Weights of a small GPT-style language model, trained from scratch on English Wikipedia.
Architecture: LayerNorm before each block, learned positions, biases, tied embeddings.
Each number is 128 + 24 x the weight over the matrix's rms, rounded and kept within 0 to 255. Layers, rows and columns count from 0.

# layer 2 MLP down (transposed), 704x256, rms 0.107, rows 590-596, columns 0-63
[[100 128 154 116 203 100  96 128 124 145 117 155 169 142 143 135 139 127 118 154 137 128 104  88 101 102 123 129 135 112 128 172 138 128 154 114 136 143 142 104 119 126  85 162 124 136 101 113 136 184 118 127 162 135 123 130 149 153 149 104 118 146 127 121]
 [147 126 125 153  90 113 143 159 103 135 118 126  70 131 118 112 149 153 148 106 107  91 117  85 142 126 144 118  99 128 158 108 182 105 132 179 164 199 142 128 152 110 103 108 171 123 100 152 102 111 130 129 121 155 122 101 129 165 137  83 157 130 148 105]
 [101 144 161 110   2 147 148 124 122 120 133 133 111 116 116  92 120 119 124 110  94 151 114 126 144 102 105 155 116 143 129  90 166 118 109 119 156 107 152 125 128 157 130 107 140 137 132 134 125 136 112 134 120  94 137 147 131 121 134 138 150 118 117 103]
 [160 161 151 121 135 105 126 121 133  99 159 135 139 162 140  98 146  93 155 122  60  88 163 145 129  78 144 165 121 130 135 126 146  69 114 120 144 130 119 110 109 142 123 157 169 142 119 151 101 138 135 135 124 140 145 110  91 128 145 129 147 143 129 151]
 [144 167 138 124  49 125 132 118 131 142 148 134 138 115 123 111 151 125 142 142  84 112 140 135  94 157 147 104 194 128 138 111 118 128 139 133 153 134 159 118 110 105 121 114  92  97 117 123  88 193 137 154 131 106 114 132 120 115 117  78  98 113 144 153]
 [104 122 124  94  11 128 125 165 112 123 103 167  91 191 162  96 116 148 144 149 101 166 154 139 128  99  92 120 146  88 129  74 137 111 111  72 117 106 167 156 118 122 120 108 145 184 100 134  84 172  81 113 120  74  99 129 141 135 140 127 107 112 122 108]
 [113 110 122 131  61 139 145 129 149 147 118 159 125 138 134 125  98 127 155 148 144 133 123  99 119 101 122 118 121 126 134 127 152 159 113 155 145 134 134 117 132 138  86 118  81 115 120 109 115 148 137 146  99 103 130 133 148 126 112 161 130 150 137 162]]
# layer 2 MLP gate, 704x256, rms 0.114, rows 591-597, columns 0-63
[[120  93 156 134 110 120 131 163  99 113 156 135  86  91  99 124 150 124 120 152 118  85 108 108 135 135 139 121 110 133 139 100 167 150 123 174 122 172 103 153 151 142 139 147 187 148 123 150  84 134 111 117 118 144 104 120 157 130 150 114 139 170  90 109]
 [132 141 108 152 128 129 143 146  78 130 129 100 127 121  78 180 136 134 139 131 173 119 104 137 104 141 148  75 128 172 139 156 107 145 143 147 150 119 132 153  99 142 132 120 145 118 133  92 110 164 137 166 122 141 129 134 131 158 113 123 123 167 130 147]
 [109 105 126 116 104 107  99 125 142 109 183 115 126 132 131 103 103  99 150 121 152 186 134 142 193 119 117 144 155  98 153 120  73 112 132  96  64 140 101 150 158 149 102 119 137 149 135 123 102 106 127 106 117 143 113 155 116 144 118 176 159 113 138 129]
 [100 119 143 122 120  79 128 147 131 140 157 139 113 108 121 145 129 116 132 129  73  86 149 155 123 156 142 127 124 163 123 123 141 122 137 151  62 109 140 133 124  99 128 152 132 107 120 128 118 118  97 153 144 126 109 108 164  93 141 131 150 142 129 125]
 [133 125 113 136 110 147 116 125 136 115 110 151  87 125 115 135 128 122 130 101 143 105  89 116  99 148 170 101  88 105 147  94 128 119 126 124 130 188  89 114 146 183 112  87 103 152 129 135 125 126 140 150 121 102 133 129 167 125 128 165 159 162 149 119]
 [152 146 141 115 116 170 151 102  87 150 142 163  93  76 109 114 108 123 161 153 140 126 121 119 114 135 146 123 171 115 121 114 118 162  82 125 152 119 134 154 123 112 111 106 112 114 116 103 107 138 125 118 123  99 112 139 124 176 116 155 132 162 151 116]
 [116  99 151 136 122 116 129 143 138 134 131 145 119 116 157  97 168 123 103 160 114 158 105 166 159 162 139 134 136 141 112 114 101 142 159 143  84 123 141 168 125 147 132 106 149 144 138 113 148  95  98 103 107 146 139 141 140 149 111  75 133 134 113  80]]
# layer 2 MLP up, 704x256, rms 0.108, rows 591-597, columns 0-63
[[155 102 121 100 120 103 102 116 105 146 135 164 109 125 118 105 115 153 127 126  97 108 146 159 153 173 162  98 121 104 159 139 135 125 127  62 164  87 154 119  96 150 123 126  90 143 137 137 147 108 135 162 158 125 130  90 140 140 121 117 153 138 107 170]
 [101 123 137  89 132 125 168 129 143 110 157 132  58 118 115 124 120 141 126  94 123  88 165 157 146 101 139 172 177 120 118 104 153 138 175 119 137 127  90 168 114 117 114 115 129  99 155 169 140 108  99 129 112  98 120 109 110  74 116 102 142 138 110 133]
 [168 133 126 149 141  86 140 107  76 140 105 111 124 143 160 130 158 105 139 134 152 137 142  87 101  95 124 143 200 127 159  98 162 106  98 127  99  69 167 129 114 120 152 140 143 127 135 150 101 128 124 160 139 131 118 121 130  91 148 137 128 136  98 147]
 [112 112 108 118 140 126 179 135 149 134  87 107 110 116 135 118 131 108 177  91 151 121 136 139 126  95 105 128 122 137 170 126 121 124 114 115 126 121  95 136 135 108 119  81 148 144 145 107 152 103 160 148 129 142 150 122  99 123 100 155 146 144  99  86]
 [ 77 158 151 108 126 128 139 162 131 113 143  95 151 119 178 146 141 154 132 137 119 163 184 115 159  62 150 155 159  87  85 132 117 147 112 129 133 118 142  90 138 119 141 117 126 108 169 111 106 131 110  99 150 115 104 179 135 130 115 139  76 120 128 129]
 [101 154 114 106 120 129 135 105 156 101 108 106 120 138 116 172  98 141 172 120 148 117 150 116 176 142 116 110 105  90 132 112  90 116 136 127 138 153 145 107 182 149 149 124 121 110 139 111  92 124 135 158 141 110 102 141  86  76 157 145 106 168 118 124]
 [146 128 137 157  67 162 140  72 164 156 114 133 133 112 114 163 113 173 174 109 138 113 182  94 183 151 126  92 137 122 144  81 154 115 121 119 150 157 140 105 118  95 151 117 132 147 114 171  86 104  85 135 106 106 151 156 142 156 102 120 127 134 142 128]]